Weights of a small GPT-style language model, trained from scratch on English Wikipedia: attention and MLP in parallel, a variant of Muon for these matrices.
Each number is 128 + 32 x the weight over its row's rms, rounded and kept within 0 to 255. Layers, rows and columns count from 0. The size above them is the row's rms in percent of the matrix's.

# layer 3 MLP up, 1344x448, rms 0.156, rows 1224-1254, columns 0-223
size [ 98 104 100 106  98  95 103 101  95 101  93  97  94 102  93  95 101 104  97  94  99  96  95  93  93  93 101 101  94 101  93]
[[139 163 169 134  55  33 125 228 124 124  82 205 141 101 131 132  93 163 110 136 155 104 135 184  97  75 124 174 107 159 168 130 139  55 101 129 119  86 150 121  72 162 181 123 178 127 144 153 153 128 134 131 165 146  78  54 125 100  77 100 148 155 134  95  96 125 158 140 160 162 164 110 120 160  84 132 100 127 112 148 172 159  86 119 101 117  76  96  73  67 123 186 116 108 161 129 143 120 149 131 140  72 165 178 154 178 149 136  80 106 146 128  87 111 136 100 111 117 127 114 135 121 103 120 165 118 108 131  60 186 152  93 124 126 133 122 110 138 191  95 132 133 111  76 161 216 120 137 213  98 114  94 193 148 112 121 135 117 120  92 138 113  77 149 121 150  91 134  96 149 128 119 137 125 136 157 142 189  98 108 120 182  68  81 102 169 166 122 134 114 209 109 184 222 153 144 199  87 168  94 129 133 126 139 113 187 120 123 110  84 147 172 127 167 121 216 146 140 165  86 108 177 170 110]
 [145 114 163 185 146 118 133 205 148 127  98 123 123  86 134 136 158 116 136 112 148 144 156 138 212 106 130  84 106 109 161 115 192  94 105 112 130  97 145  92  89 148  96 109 111  81  62 148  99 102  79 122 152  97 157  72  53 125 114 163 221 131 147 148 158  94  95 168 169 128 148 149  99 153 114 142 116 123 162 118 110 162  64  43 111 137 127 114  75 142 111 100 148  94 126 126 118 123 200 151 117 120 193 156 171 117 104  91 110 166 100 115 141 151 116 109 182 185 162 137  57 127  59 142 136 108 103  89 105  92  92 124 184 139  94 173  58 115  73 160 125 181  72 147 155 152 167 131 182 157 113 175 166 142 138 135 121 139 128 143 119 159 102 152 160 147 148 123  92 145  77 208 140 116  50 214  75 128 140 177  82 223 164 186 106 127 134  81 147  98 118 133 113  64  87  96  99 115  91 147 195 106 169 110 183 106 121 140  69 129 134  85  96 106 114 103 110 117 119 119 125 127 135 119]
 [114  75  92 137 129 102 157  80 160 122 160 118 139 142  80 121 106  97  99 124 192 119  77 164 182 158 149 135 107 145 141 206  83 155 145 113 123 148 186 125 149 173 154 102 183 189  98 155  92 167  83 126 136 178 155 172  98 116 111 132  51 119 103 147 118 159 116 100 137  92  77 140 121 126 130 160 107 137 146 171 137 130 160 154 124 166  93 117 158 178 117 131 146 176 139 155 194 146  89  88 126 147 218  90 170 165 149 139 142 127 168 179  83 131 135 190 134 150 122 101 118 113 163 152 132 137 144 128 116 117 123 121 125  96 147 162 136 155 187 139  72  54 153 123 143 185 151  99 131 112  86 152 148 105 112 120 108 133 169  99 126 137 152 148 103 137 102 159  92 121 105 147  61  94 156 125 125 142 103 163 131 115 136 134  60 118 114 121  69 116 144 119 127 178  54 109 113 121 112 138 151  83 147 119 163 172  83 117 150 184  97  78 142 137  97 143 115 101 151 134 137  94 131 144]
 [168 129 125 133 105  99 114 149 140 104  85  99 198 150 110 118 154 178 129 195 145 208 113 139 105 119 138  74  54 126 123 160 147 191 164 146 127 142 186 152 105 150 124  64  88  95 110 124  99 136 144 128 100 110 104 103 123 154 117 143 121 127  84 104 150  79 136 123 104 146 135  93 176 119  92 151 131 147 136 164  91 163  73 174  85 105 129 148  81 102  91 105 141 127 105 113 155 176 152 102 167 163 150 137 112  85 185  83 170  77 149 173  83  93 109 105 113 166  82 156 137  71 143 102 125 122 143 150  90 161 138 119 145 121 162 174  71  64 104 125 113 114 108 107 139 134 119 153 116 148  90  65 147 123 143 118 148 104 106 119 105 140 223 113 116 122 124 148 122 161 144 140 185  73 116 116 129 163 166 126 171 123 146  88 102 158 175 100 156  59 133 149  84 112 154 170 105  50 142  88 144 132 132 102 116 156 138 193  83 104 127 100 112 124 102 129 134 151 105  88 109  89 103 189]
 [111 171 119 175 108  90 170 200 159 110 151 164 182 134 112 117 110 181 122 153 202 122 140 171 124 177  77 148 149 157 111 134 119 102 155 137  76  70  74 100 151 104 112 127 135 119 166 139 170 183 152  92  87 155  80 157  99  92 122 146 139 147 142 134 146 133  90 110 177 121 151 149  92 198 123 134  90 101 171  67  97 115 176 116  78  55  56 186  78 100 141 100 147  67  96 118 138 137 122 131 181 121 172 177 113 141 139 127 122 134 107 129 134 182 136  99 124 119  88  99 116 150 125 202 105 141  86 133 102 128 108  93  77 138 126 145 123 188  82 169  69 113 113 126  90 127 132 133 128 151 136 131 121 133 122 131 107 109  69 132 160 132  36 154 107 131 113  93  95 211 127  95 107 130 137 129 153 155 101 181 118  55 132 133 182 110  84 116  34 241 130 134 170 135 129 127 108 151 180 116  87 122 138 111 128 127 109 130 160 144 132 136 118 167 120 159 181 161 168  93 143 119  74 131]
 [145  75 145 116 121 116 113  93  93 177  59 126 123 185 141  76 201 140  83 119 136 127 128 171 105 178 120 138 145 112  87 138 116 176 151 154 151 161 131 115  63  66 108 190 156 166 114 161 176 127 228 131 173 139  97 118 168  88 207 141  81 142 125 120 120 154 141 103 128  87 123 134  97 121 115 136  98 113 109 138 131 107 139 120  95  60  32 189 141  64  97 116 141 154 169 132 121 140  84 169 115 157 155 205  99 102 111 153  92  84 115 170 197 158 145  92 102  91 158  42  95 138 104 164 141 110 115  93 102 112 114 103 108 139 149 119 158 119 160 159  87 109 155  69 139 150 127 128 117 102  59 136 162 105 120 162 116 143 146 184 148 182 120 137 170 121 147 133  90 153 148  75  98 144  83 114 139 130 145 130 179 125 105 171  88 130 145 100 108 156  76 114 131  48 120 167 211 108 135 166 113 104  91 111  64 134 179 100 104 186 109 165 132 198 143 133 102 134 106 117  95 120  92 117]
 [151 151 148 111 155  46 124 132 136  90  74 154 100  57 158 104 147  85 134 116 135 122 146 100 152 210 117 154  95 177 132  68 136 130  94 129 114 137 156 130  78 200  95 135 183  99 118 104 151  98 178 148 149 122 125 114 131  77 173 148 120 135 156  92 151 201 109 132 115 150 124 162 101 126 132 137  86 112 101 168 174 114 135 165 140 144 131 134 135 101 109  69 127  64 156 123 116 124 145 232 145 151 115 164 171 138 143 138 136 112  71 126  51 121 115 143 158 166 117 126 157 171  99 100 139 123 134 177  98 184 172 179 116 154 142  83 112  80 123 149 147 114 137 149  91 134 131 153 107  96 106 105 183 117 179  75 147  92 128 190 140 103 157 101  82 127 110 177 103 166 140 116  75 106 130 117  72  72 105 131 126  99 170 145 139 100 131 136 189 142 149 126 106 134 136 109 119 116 162 166 138 176 107 105 104 177 198 113 113 106 110 118 107 100 118 129 151  85 179 136 120 136 138 137]
 [170 162  92 153 119 142 139  51  99  37 155 133 137 122  94 106 169 150 171 130 115 102 157 144 128 162 100 140  79 107 198 123 126 145 139  98 127 127 164 137 163 143 140  96  95 139  65 116 102 164 108 133 119 186 119 126 153 105 166  63 101 170 105 104 135 101  95 147 161 116 154 146 114 140 129 154 154 182 171  97 118 136 107 140 125 104  86 186 132 123 180 140 190 129 137 130  94 117 107 132 108 108 126 159 111 146 163 145 113 147 112  77 121 103 137 150  64 113 113 176  79 102 139 148 154 150 152 147 153 196  69 150 167  48 129 114 123 133 111 132 140 158 117 151 125 110 138 149  86 132 160 138  93  83 120 104  73 116 120 140 121 190  95 131 114 129 132  86  67 125 135  78 153 119 117 150 109 163 100  66 164 169 195  82  83 129 147 173 114  85 110 120 169 118  89 112 146 122 109  70 145  93 152  91 140 137 103 144 162 142 137 169 135 154 154  79 110 193 162  87 103  68 172  90]
 [110 131  97  50 135 100 136 119 169 122 152 138 127 153  98 168 128 107 136  97 116 143 116 134  93 164 111  84 149 151 132 119  69 111  97  95 133 142 104 106 113 110 142 140 109 147  98 114 137 141 154 136  50 143 137 104 175 120 155 158  91  79 110 114  84 107 172 137 145 100 103 170 162 168 152 145 168 149 128 201 136  93  46 198 109 111 118 152 101  93 148 154 164 160  81 135 102 104  88 122 211  72  99  84 154 108 158  97 119 159 133  88 123 121 151 106  76 132  36 165 133 118 153 119  85 147 126 116 122  89 113 162  68 151  67 118 100 210  79 171 155 131 132  87 128 145 140  94 132 119 124 144 149 179 111 191 118  85 115 120 173 126 121 139  92 110  94 115 127 118 133 186 147  95  71 151  94 145  90 225 156  89 133 119 131 111 122 123 109 139  92 157 127 162  95  91 146 157 136 191 161 174 145 132 118 132 122 102 141 118 156 174 172 145  78 103 167  87 106  76 135 144 202 144]
 [ 92  86 157  97  92 149 113  95  82 221 140 130 118 109 163 175  81 156 134 122 102 160  91 133  76 112 102 126  92 134 111 127 140 142 105 181 134 163 161 114 103 100 101 145 134 153 144  99 172 103 176 153 111 187 101 120 139 142 198 135 143 131 117 150 163  99 142 178 122 162 144 166 154 120 160 202 172 127 144 158 139 106  77 174 201 172  50  45  99  95  87 124 126 132 187 190 108 162 109  98 167  92 159 171  81 162 170  84  88 118 126 131 124 147 111 184 171  81 101 145 207 120 121 135 162 106 123 122  87 146 131 143  61 139 171 167 134 115  69 116 118  98 143 150 155 164 145 108 117 141 157 183 152 144 208  69 158 109 154 129 144 132 129  89 108 152  96 150 124  96  64 146 159 112 162 124 131 157 106 123 170 110 109  52 108 114  92 122 131 118 104  97  80 144  88 131 141 100 106 164  86 121  98 141 119 116 113 106 159 161 146  92 138 136 116 129 159 133 184 110  43 173 178 107]
 [ 95 131 139 129 153 118 184 157  90 181 194 158 114 137 130 190 144 128  75 121 129  71 110 110 125  94 124 156  96 105 154 121 127 180 158  91 167 123 146 200 130 183  79 155 106 131 129 141 121  71  79 159 139 138  87 132 143 121 118 173 153  98 114 149 128  88 137 148  98  93 107  75 186 127 128 114 114 134 132 125 159 114 114 132  89 140 145  97 141  37 165 136 145 138 103 121 129 157 124 105 169 120 139 100 179 120 128 131 122  69  82 108 158 103  83 118 150  94 155 146  80 105 159 140 103 100 158 121  92 143 141 130 161  84 111 134 184 143 151  71 172  81 155 105 164  73 165 170  83 146 131 157 137 130  62 146 152 136 127 117  77 136 135 114  66 156 106 157 119 125 110 125 118 103 127 112 163  72 124  88 120  93  95 133 140 158 113  90 122 151 160 145 144 157 117 119 133 177  86 146 149 148 114 122 112 225 178 135 143 139  45 130  88 125 127 119 138 149 178 191  96 132 154 171]
 [148 120 149  85 160 110 133 109 175 157 125 123 157  69 104 110 123 145 117 142 107 136 131 124  83 169 197 156 159 162 166 123 164 128  97 123  60 178 194 132 109 140 129 150 149 175 157  86 136 122 136 156  89 127  98 127  87 117  65  62 124 172  99 143 139 144  98 142 134  46  97 170 134 119 100 127 137 130 124 112 206 149 147 166  70  82 128  89 119 173 133 112 104 119 107 108 161 158 142 137 153 190 171 130 124 130 132 145 168 101 137 133 172 101 193 185 143 129 110 144 136 115 120 120 151  77 121 129  75 167 168 192 114 125 137 157 168 109 189 113 120 166 162 121  92 120 133  57 141 131 107 129 170  82  78 120 118 112 136  96 101 142 140 163 209 126  99 173  71  97 104  98 184  60 102  90 144  48 109  95 126 151  98 174 153 119 108 125  35 165 111 137 169 124 163 128 123 166 125  97 123  57 100 141 140 101 186 100 108 122  71 146 127  91 105  88 152 130 127  73  74 146 130 157]
 [ 67 127  97 142 129 154 124 144 119  93 110 130 124 133 121 139 146 131  82 141  86 140 155 114  77  95  43 164 135 126 155 130  68 139  91 107 130 129 105 124 136  96 106 107  63 213  82 145  94 142 174 103 135 143 103 168 138 160 126 160 101 123 165 119 139  99 108 138 143 198 154 166 161 109  63 121  86 145 139 169 109 110 146 167 126 134 181 121 117 159 184 138 146 161 118 133 130 141 110  62 169 148 168  58  97 163 121 132 136 115 134 150 121 162 101 146 104 188 145  79 139  93 154 116 117 129 131 167  94 129 138  68 108 109 130 114 125 123 244  98 104 112  91 112 128  81  93  65 148 146 119 153  68 123 117 113  83 162 121 157 126 186 146 135 130 221 150 180 180 131 159 119 116 180 106 112 100 124 122  97  65  56 127 107  68 105 150 122 133 119 135 128 103   7 147 137 131  87 102 145 172  50 164 145  98 130 112  99 151 132 178 140 126 197  82 127 111 139  78 112 108  92 113  79]
 [132 116 148  89 113 136  98 112 110 107 113 142 145 133 142 126 112 140 188 112 173 128 119 151 108 132 134 116 136 105 118 103 123 150 180 161 135  70 151 110 143  96  68 107  94 148 160 118 145 119 159  74 119 102  88 122 112  86  74  70  70  96 126 117 153 163 132 144 125 157 136 179 137 139 108 178 131 114 135  94 161  94 125 100 182 148  94 149 148  81 141 134 112 175 101 155 182  82 117 151 103  92 133 111 155 142 131 165 130 143 142 100 130  83 185 139  87  88 155 140 130 109 109 183 124 143 153  96 128 141 100 132  93 137 104 145 103 135 190 153 137 146 209  92 149 116 183 134 188 116 119  81 108 128 157 127 150 177  88 136  80 140  98 147 109 133 167 159 161 150 121 112 140  97 118 106  82 143 243 110 125  86 116 152 177 112 170  94 146 133 124 153 135 150  77  85 151 120  77 112  94 143 101 130 115 143 133 109  99 155 150  85 103 146 130  99  81  86 174 121 108 202  92 146]
 [112  72  92 179  92 128  88 120 106 170 100 118 135 118  92 131 138  83 161 153  80 156 130 123  95 147 161 128 204 113 146 113 157 111 121  80 204 127 152 129  92  64 171 125 125 109 125  95 175  59 233 150 120 172 107 107 146 130 116 147 131 141 120 156  61 153  78  70  99 140 140 119 197 131 118 135 129 147 146 105 147  59 101 145 130 179 141 157  87 134 133 101 112 125 136 131 100 135 175 163 107 177 130  93 163  86 148 109 123 137 124 109 121 100 117 138 139 145 138 179 146  84 121 171 136 128  95 106  35  82 133 154 109 155 112 152  77 139  92 158 143 116 132 144 179 137  94 156 117 124 131 145 138 140 119 116 154 127 143  77 115 131 117 132 146  74 107 179  99 123 145 133 120  42  88 123 159 127 137 117 168 145 145 146  79 183 113  99 147  84 142 144 112 104 107 105  86  59 107 144 115 141 204   0 139 160  75 135 156 200 164  94  85  91 147 105 140 131 153  81 174 118  91 178]
 [114 119 133 125  86 143 125 119 178 119 116  93 162 122 107 118 189 140 161 179 131 108 167 119 133 132 137 129  52  89 124 148 112 126 127 144 176 123 147 151 175  57 106 140 117 137 162 121 130  87 120 109  97  97 110  92 155 177  86 145 129 169 121 135 123 185  67 145 179 105  87 135  82 132 184 160 151  92 125 142  72  58 131 144 133 199  77 125 128 161 149 119 110  97 127 122  94 165 132 126 147  94 141 169 135 129 169  97 159 146  82 125 115 140 160 133  96 142 188 142 126 132 144 181 163 127 114 117 164 136 103 186 168 154 146 176 148 150 135 125  97 152 131 129 155 109 145 151 113 106 169 134 107 119 136 189 143  95  57 220 150 107 130 148  97 121  70 119 167  91 155 122 109 123 132 147 156 119 170 128 113 149 166 119 105 125 142 107  35 170 133 132 177 113 121 112 172  96  85 123 111 114 104 100 106 126 190  62  89 129 131 112 181  90 178 206 131 148 109 142 221 143 126 117]
 [ 93 149 116 110 134 120 115 141 146  86 187 161 104 141 134 144 133 142 119  97 201 106 130 144 139 139 112 158 139 142 101 104 140 132 137  79  85 103 139 109 110 134 102 161 157 105 130 126 118 134 149 163 114 192 116 157 121  56  81 169 163 177 157 165  93 110  86 175  86 110 160 128 122  75 185 125 158 147 100 106 112 182 141 133 137  21 140 120  63 119 141 208 182 119  93 102 143 148 181 106  97 190  84 137 138 102 103  93 121 172 135  69 152 126 101 139 143 111 129 108 184  89  88 119 121 103 182  78 156 131 162 134 114  78  93 149  87 130 128 146 142 157  99 112 135  87 133 128  89  80 127 130 137 109 142  83 110 126 132 177 170 174  89 136 161 157 120 106  98 141  62 141 198  82 128  68 191 168 118 155 155 142  95 105 157 184  92 126 100  96  47 114 120 128 133 130  86  47 137 109 111 142 111  92  98 144 140 135 110 112 137 103 107 103 182 122  99  71 106 135 165 129 117 166]
 [179 141 118 117 103 198 130 134  96 141  94 129 124  91 117 165  91 129 129 116 143 145  93 116  93 109 142  59 160 153  86 161 124 129 121 110 167 122 133 126 123 122 152 144 128 168 130 109 203 105 160 134 108 126 109 195 124 103 124 137  78 103  54 177  65 139  40 113 109 100 170 166 126 126 201 168 133 119  99 163  57 105 169 117 198  91 110 104 147 125 122 185 115 174 105 138 151 136 135  66 195 168 149 181 126 140 124 160 163  70  83 136 168 177  80 114  62 172 124 117 134 146 112  77 100  86 141 161 154 136 100 138 169 109 141 144 134 118 123 167 168  75 144 103 109 109 152 123 100 179 152 153  92 125 172 110 135 142 109 115 121  93 119  77 145 119 138  68 143 119 164 153 107  88 162 129 112 140 135 116 126 118 109 140 143 115  86 115 132 130  74 127 149 128 163 163 114  92 173 102 104 126 113 117  77 116  95 144 107 125 112 128 127 107 144 138  96  95 146 145  98 156  99 122]
 [155  83 115 150 140 103 125 121 167 135 171 142 128 129 134  90 226 137 180 162 110 116 182 148  83  66 116 134  70 100 102 167 163 102 125  66  76 127 181  87 151 168 122 150 141 113 135 173 122 138 137 106 116 122 161 141 108 167 138  99 101 133 168 125  84 160 185 147  91 100  69  89  80 123  89 165 203 155 138  44 114 141 133 140 141 129  97 147 125 120 126 102 136 100 128 157 115 146 158 117 125 127 129 100 183 110 161 103  95 154  78 110 128 102 119 106 160 115  92 172 121 162 126  89 153 147 131 159 132  96 118 135 169 133 108 146 134  82 186 156  85 122 151 139  96 175 158 123 158 133 123 134 150 149 125 145  60 111  93 170  82 151 146 104  95  86 131  82 150 159 114 188 123 107  74 125 163 107 163  58 142 115 188 121 130 191 152 103 111 127 127  44 106  99 138 124  69 151 108 124 121 153 155 137 124 110  99 125 134 181 152 144 133 112 117 156  99 144 171 114 164 134 101 123]
 [123  94 163 160 102 126  60 134 101  84 111  93  98 209 104 193 125 100  74  92  85 100 107 137 120  99 141 159 157  85 163 103 138 115 112  51 117 114 117 114 189 123  94 142 167 139 114 127 147 128 146  76  51 139 123 150 115 153 119 111 172 153 131 166  66 137  94 113 137  77 166 113 192 100  97  90 130 109 183 235 150 179 116 162 171  73 188 154 114 113 102 141  75 172 125 124 127 126 174 116  89  89 136 134 146 148 117 151 100 127 156  79  89 108 131 189 113 116 108 148  95  76 102 172 164 146 126  90 123 155 112 152 143  79 121 103 118 114 130 181 115 152 108 117 185 147 104 155  87 157  86 183 148  72  77 136 106  94 131 120 197 106 125  82 142 151 115 159 136 134 112 148 137  77 123 116 221 141 105 131 146 121  64 127 130 202 150 117 135 156 102 126 148 120  44 201 149 115 146  97 164 118  92 119 170 122 104 122  95 132  95 123 169 147 124 178 115 167 117 114 134 121 155 182]
 [ 90  72 178 108 136 115 143 148 157 149 139 123 127 150 164 110 155 138 196  76 120 149 138 142 123 166 152 157  94 129  92 130 147 166  77 148 139 113  89 104 147 157  88 129  61 115  78 124 128 106  70 158 132 140 160  93 120 131 103 145 170 175  91 161 132 122 157 161 165 152 147 145  93  86  61 144 158 170  33 127 118 124 212 112 152 175 113 177 137 137 106 145 120 120 111  44 103 121 169 129 184 147  76 148 131 190 178  95 104 112 130 119 171 111 153 140 114 138 176  97 118 113 131 117 164 130 208 139 118  82 138 122 147 172 140 164 142 125 167  61  91 127 154  59 151 152 136  70 142 138 144 154  76 121  87 128 100 166 127 125 116 130 126 119 126 139 160  70 157 126 186  80  99 123 165  80  77 130 107 123 181 102  79 105 167  94 110 115  66 151 105  55 109  63  74 121 115 157  98 126 103 189 138 103 104 120 120  75 116 100 145 169 201 130 231 143 120 150  78 113 140  99 127 168]
 [121 117 107 104 155 116 142 151 150  91 134 157  98 133 117 108 170 128 133  96 187 117 105 116 115 114 103 178 101 151 121 135 105 119  35 161  69 164 105  92 166  43 159 119 111  73 101 138 133 137 129  78 170 110  97 137  45 122 148 111 114 141  97 115 127 147 150 140 163 162  45 169 124 168 108 165 179 148 185 113 112 128 165 135 142  64  90 136 114 136  59 140  73 152 112 121 128  76 115 190 143 117 107 114  91 127 146  97  73 156 110 204  53 125 150 138  59 116  93 106 146 126  48 131 176 137 108  73 111 176 109 124 153 161  83 132 121 204 136  95 136 139 126 176 205 123 135  95  81 125  40 171 126 127 205 153 146 129 148  92 101 110 162 133 147 136 163  92 149 117 150 123 109 114 154 163 161 126  76 106 126 132 118  96 131 161  76  65 211 121  67 119  93  98  77 129 128 178 186 141 132 141 142 158 123 110 122 101 105  77  87 116 130 190 150 104 163  92 144 158 181  86 114 108]
 [205  81  93 148 121 110 167 116 114 137 117 138 115  98 152  51 118 117  97 194  84 189 103 141 125 152 122 152 142 143 130 104 143 162 168 127 192 132 121  96 148 135 114 127 102 107 139 107 109 107 142 172 150 158 134 122  67 108 140 118 118  96 140  91 125 116 171 137  58 168 128 195 108 146 121  88  97 123 128 131  86  32 143 171 114 134 128 110 107 135  92  45 122 176 112 128 148 103 140 127 180 132 146  65 135 148 145 162  99 148 105  77 147 143 130 154 117 129 104 100 119 135 170 105 177 114  99  87 119 147  85 124 109 150 116 120  79 102  89 125 109  69 112 156 128 150  98  89 134  97 139 103 130 190 117 134 140 145  99 197 141  83 123 150  54 122 150 135 137 164 184 126 141 134 144 173 129 136 198 142 135 155 112 124 152 101 150 116 101 176  56 107 127 125  97 115 175 128  89  79 121 157 155  65 126 164  92 123 178  94 169 107 153  79 169  96 122 136  85  92 138 145 128  70]
 [176 113 107 201 129 114 151  93 149  78 124 155  93 197 171 132 211 149 127  91  91 122 131  97 105 143 113 155 111 105  56 155 104 146 144  93  47 112 191 140 182 113 131 121 124 120 114  72 112 172 137 145 154 141 152 131 162 169 151 162 123 112 139 109 179 129  75 182  91 137 148 116 143 108 184 111 140  60 155 132  95 134 185  98 149 108  71 183 109 111 177 118  78  91  91 141  71 149 159 159 244 127 137 142 154  87 101  80 122 147 160 223 120 162  96 134 125 164 136  89 155 129 177 125 189  89 116  36 110 138 121 175 136 137  61 126 127 103 103 174 100 138 133 114 136 170 147 135 104 151 119 101  89 135 118 119 110 133 154 112 120 149 118 168 150 168 160 172 105 110 114 138  92 129 154 130 173 142 125 111 121 115 156 127 114 119  93 116 146 153 119 161 157 123 126 120 114  76  84 158 136 168 136 147 112 131 156 121 140  83 166 149 122 132  86  60 139 147 140 115 130 125  86 190]
 [122 168 166 157 136  85 123 119 182 119 117 143 194 111 143 219 159 131  77 141 116 108 161 190 120 168  95 199 105 151 127 150 144 111  61 110 127 148 121 120 114 138 127 136 114 101 144 123  81 174 172 151 159 115 112 164  86 119 126 145  51 165  69  71 119 109 127  98 149 120 134 169 115 134 215 100 110  77 165 163 141 156 160 101  92 168 121 160 140 100 131 135 140 107 161 191 101 167  84 125 177 121  84  93 126 135  80 112 151  94  95  97 124  91 105 151 102 111 156 120  89 138 166 161 125 100 108 103 135  57 116 127 146 134 161 142 122 151 126 121 183 181 145 127 126 138 178 124  81 135 189 139  47 130 115 187 158 139  97 144 128 179 147 116 127  86 176 132 144  82  88  92  64 130 152 144  96 109 141 142 140 145 109 112 131 136  95  98 129 115 148 188 114 164 142  86 123 141  33  86 115 164 139 116  89 117 198 101 102 196  76  78 115 107 126 157 128 131 120 115  80 127 149 151]
 [ 47 132 139  87 122 100 141 194 103 149 121 157 112 115 122 101 167  87 106 163 148  72 120 136 124 152 132  86 121  98 127 132  87 132 175 118 158 162 112 151 134 191  70 156  72 147 120  83 186 128 117 127 154 115 164  89  90 100 131 134  98 123 129 145 113 103 126  80 184  96 195 134 143 167  88 101  93 128 144 103 112 141 105  84 156 131 118 118 145 127 161  84 133  95 160 101 113  86 117 167 123 135  93 141 126 119  90 202 128 149 166 128  83  76 106 131 130 100 103 165 121 174 161  90 130 130  91 167 132 194 102 142 120 144 134  98 131 103  82 106 111 136 134 105 177 180 141 177 157 178 199 107 168 139 114 144 160 174 104 161 160 167 128 107 122 133 145 146 150 102 165 170 196 172 202 110  91  85  94 104 153 130 192 131 129  93 155 169 203  90 114 208 103 132 130  86 168 127 128 119 106 119 185 119 177 114 171 162  70 124 120 135 172 165 149  44 161 110  84 115 139 177 135 139]
 [119  93 118 136 126 162 137 163 172 173 144 106 151 101 113 146 160 135 129 109 108  98 155 137 126  77  91 145 107 159 112 151  69 115 136  97 101 123 110 144 123 151  67 163 108 132  98 136 153 175 136 152  81 100 146 193 130 155 116 109 128  73  83 112 134  83  69  88 136  92 147 158 119 162 109 162 127  76 211  98 131  76  88 148  79 116 108 113  62 128 161 137 107 116 170 124  95  87 118 147 157 129 189 112 151 162  97 122 173 190 116 137  58 161 121 120 148 114 100 202 141  87  72 116 125  92 149 142 121  96 123  80  88 157  73 102 131  90 176 126  99 119  26 149  67 130 148 158  93 189  97 111 116 133 113 136 138 167 192 146 111 124 153 121 145 130 228 113 183 163 112 121 173  97 162 126 149 149 130  76 109  81 125 123 111 159 127 164 156  78 127 173 183 163 133 160  95 143 108  96 161 174 187 144  93 130  90  89  99  99  53 122  84 132 150 179 151 119 123 153  80  99 133  92]
 [ 87 139  89 106 100 102 118 148 162  78  24 109  79 164  88  97 136 154  88 111 169  92  68  80 177 124 125 171 102  92 141 133 116 162 145 144 166 128 143 145 128 151 112 127 163 157 119 180 141 165 103 119 139 191 156 172 140 186 151 102  91 124 114 148 113 128 101 141 129 151  71  90 141 107 180  93  93 173  92  76 136 130 144 118 135  85 108 167  90 144 107 139 200 119 150 147  97 130 112 141  86 120 157 145 146  74 125  71 150 124 127 174 106  68  74 112 138 114 126 175 127 152  88 165 134 122 135  83 123 134 188 101 105 147  96 136 109 114 132  89 131 173  98 120 129 106 104 148 163 137 157 103 132  89 183 188 142 144 147 132 120 155 131 148  92 132 115 132 170 146 137  81  87 104 106 134  65 161 113 176 147 115 153 153 133  74 150 161 124 133 148 162 119 154 172 139 125  94  81 110 105 190  87 132 170 137 204  86 106  94 118 131 140 132 177 165 161 161 190  96 148 116 142 147]
 [160 158 104 143 127 130 145 143 154 126 181 143  72 123 142 116 105 113 109 186 115 169 117 108 122 116 138 166 107 108  66 132 110 154  69 127 112  91 103 163 174 119 189 157 100  98 118 162 159 165 134 121  98 123 125 149  74  97  93 121 126  90 126  70 109 132 165 156  75 119 100 188 114  81 155 157 151 135 126 110 148 103 122 155 107 168 102 169 100 181  78  99 159 115 160 115 182 159 129 123 182  99 146 162 162 137 157 131 128 158 106 169 147 115 121 138 160 164 133  45 107 149 150  84 102 143 117 176 124 156 125 139 122 194  81 179  96 131  80 132 121 114 126 148  74 137 152 109  81 152 183 157 142 142 118 128 145  84 116 146 138 107 106 102 105  93  52 160 108 149 111 133 184  91 106 130 132 140 132 127 138 170  85 160 137 121  73 124 135 154 142 186  90 140 137  89 142 120 141  89 108 133  74  99 106  75 154 139 159 150 112 142 172  62  58 165 120  85 100 150  99 130 113 146]
 [ 78 154 166 107 103 178 163 147 120 148 143 151 133  78 134 128 137 139 133 172 136 199 136 119  96  94 125 155 140 152 168  81 118 152 183  75 106 114 119 174 159 137  90 103 135  88 100 100 112 158  62 158 123 117  96 112 119 114 182 133 171 118 157 134 149 119 124  82 173 143 116  66  98 133 120 202 139 139 139 154 114 166 139 162 108  90 100  86 144 138 133 118 162 123 159 174 126 131 158 174  81 129 156  87  80 111  90 112  74 122 159 144  92 137 120  94  91 102 107 142  83 138  92 130 119  98 159 171 160 142 127 123 165 126 106 114 121 139 169 110 167 168 106 184 138 129 159 129 135  84 213 136 117 103 105  91  88 137  98 152 135 113 153 185 100  94 158 175 166 150 234  56  91 106 140 157 173 166 135 149 103  83 143 165  99 118  97 151  97 149 114  56 102 104 140 107 140  82  93 148 133 182 163 195 140 115 149 106 131  96 121 162 191 119 129 125 154  84 136  94  72 100 128  65]
 [ 92 110 135  76 150 124 112  68 140 167  82  83 104 118  90  97  79 125 143 153 136 151 141 142 164  75  76 104 125 163  99 122 164  91  94 129 117 143  89 221 195 125  85 141 131 110  83 132 149 165 102 135 131 165  95  95 142 135 111 166  91 115 184 142 141  96 118  99 134  67  88 161 118  94 149 139 111 116 153 113 137 124 107 111 141 177 149 150 129 117 133 126 138 155 117 130 144 126 127 169 114 131 105 177 144 143  83  87 165 113 155 162 189 192 104 156 111 120 145 110  85 170 162 138  79 150 120 159 148 155 150  53 158 107  98 151 127 136 157  55 126 110 149 169 144 108 145 163  82  70 146  88 160 164 139 113 144  66 129  70 125 149  96 167 106 103 212  79 110 125 103  87 113 130 102 132 197 137 111 116 157 156 158 129 210 162  95 152 175 167 139 166 133 133  95  98 113  49 128  98  69  92 152 128 116 137 135 149  69 155 133 146 122  95  85  87 162  87 130 155 118 166 150 125]]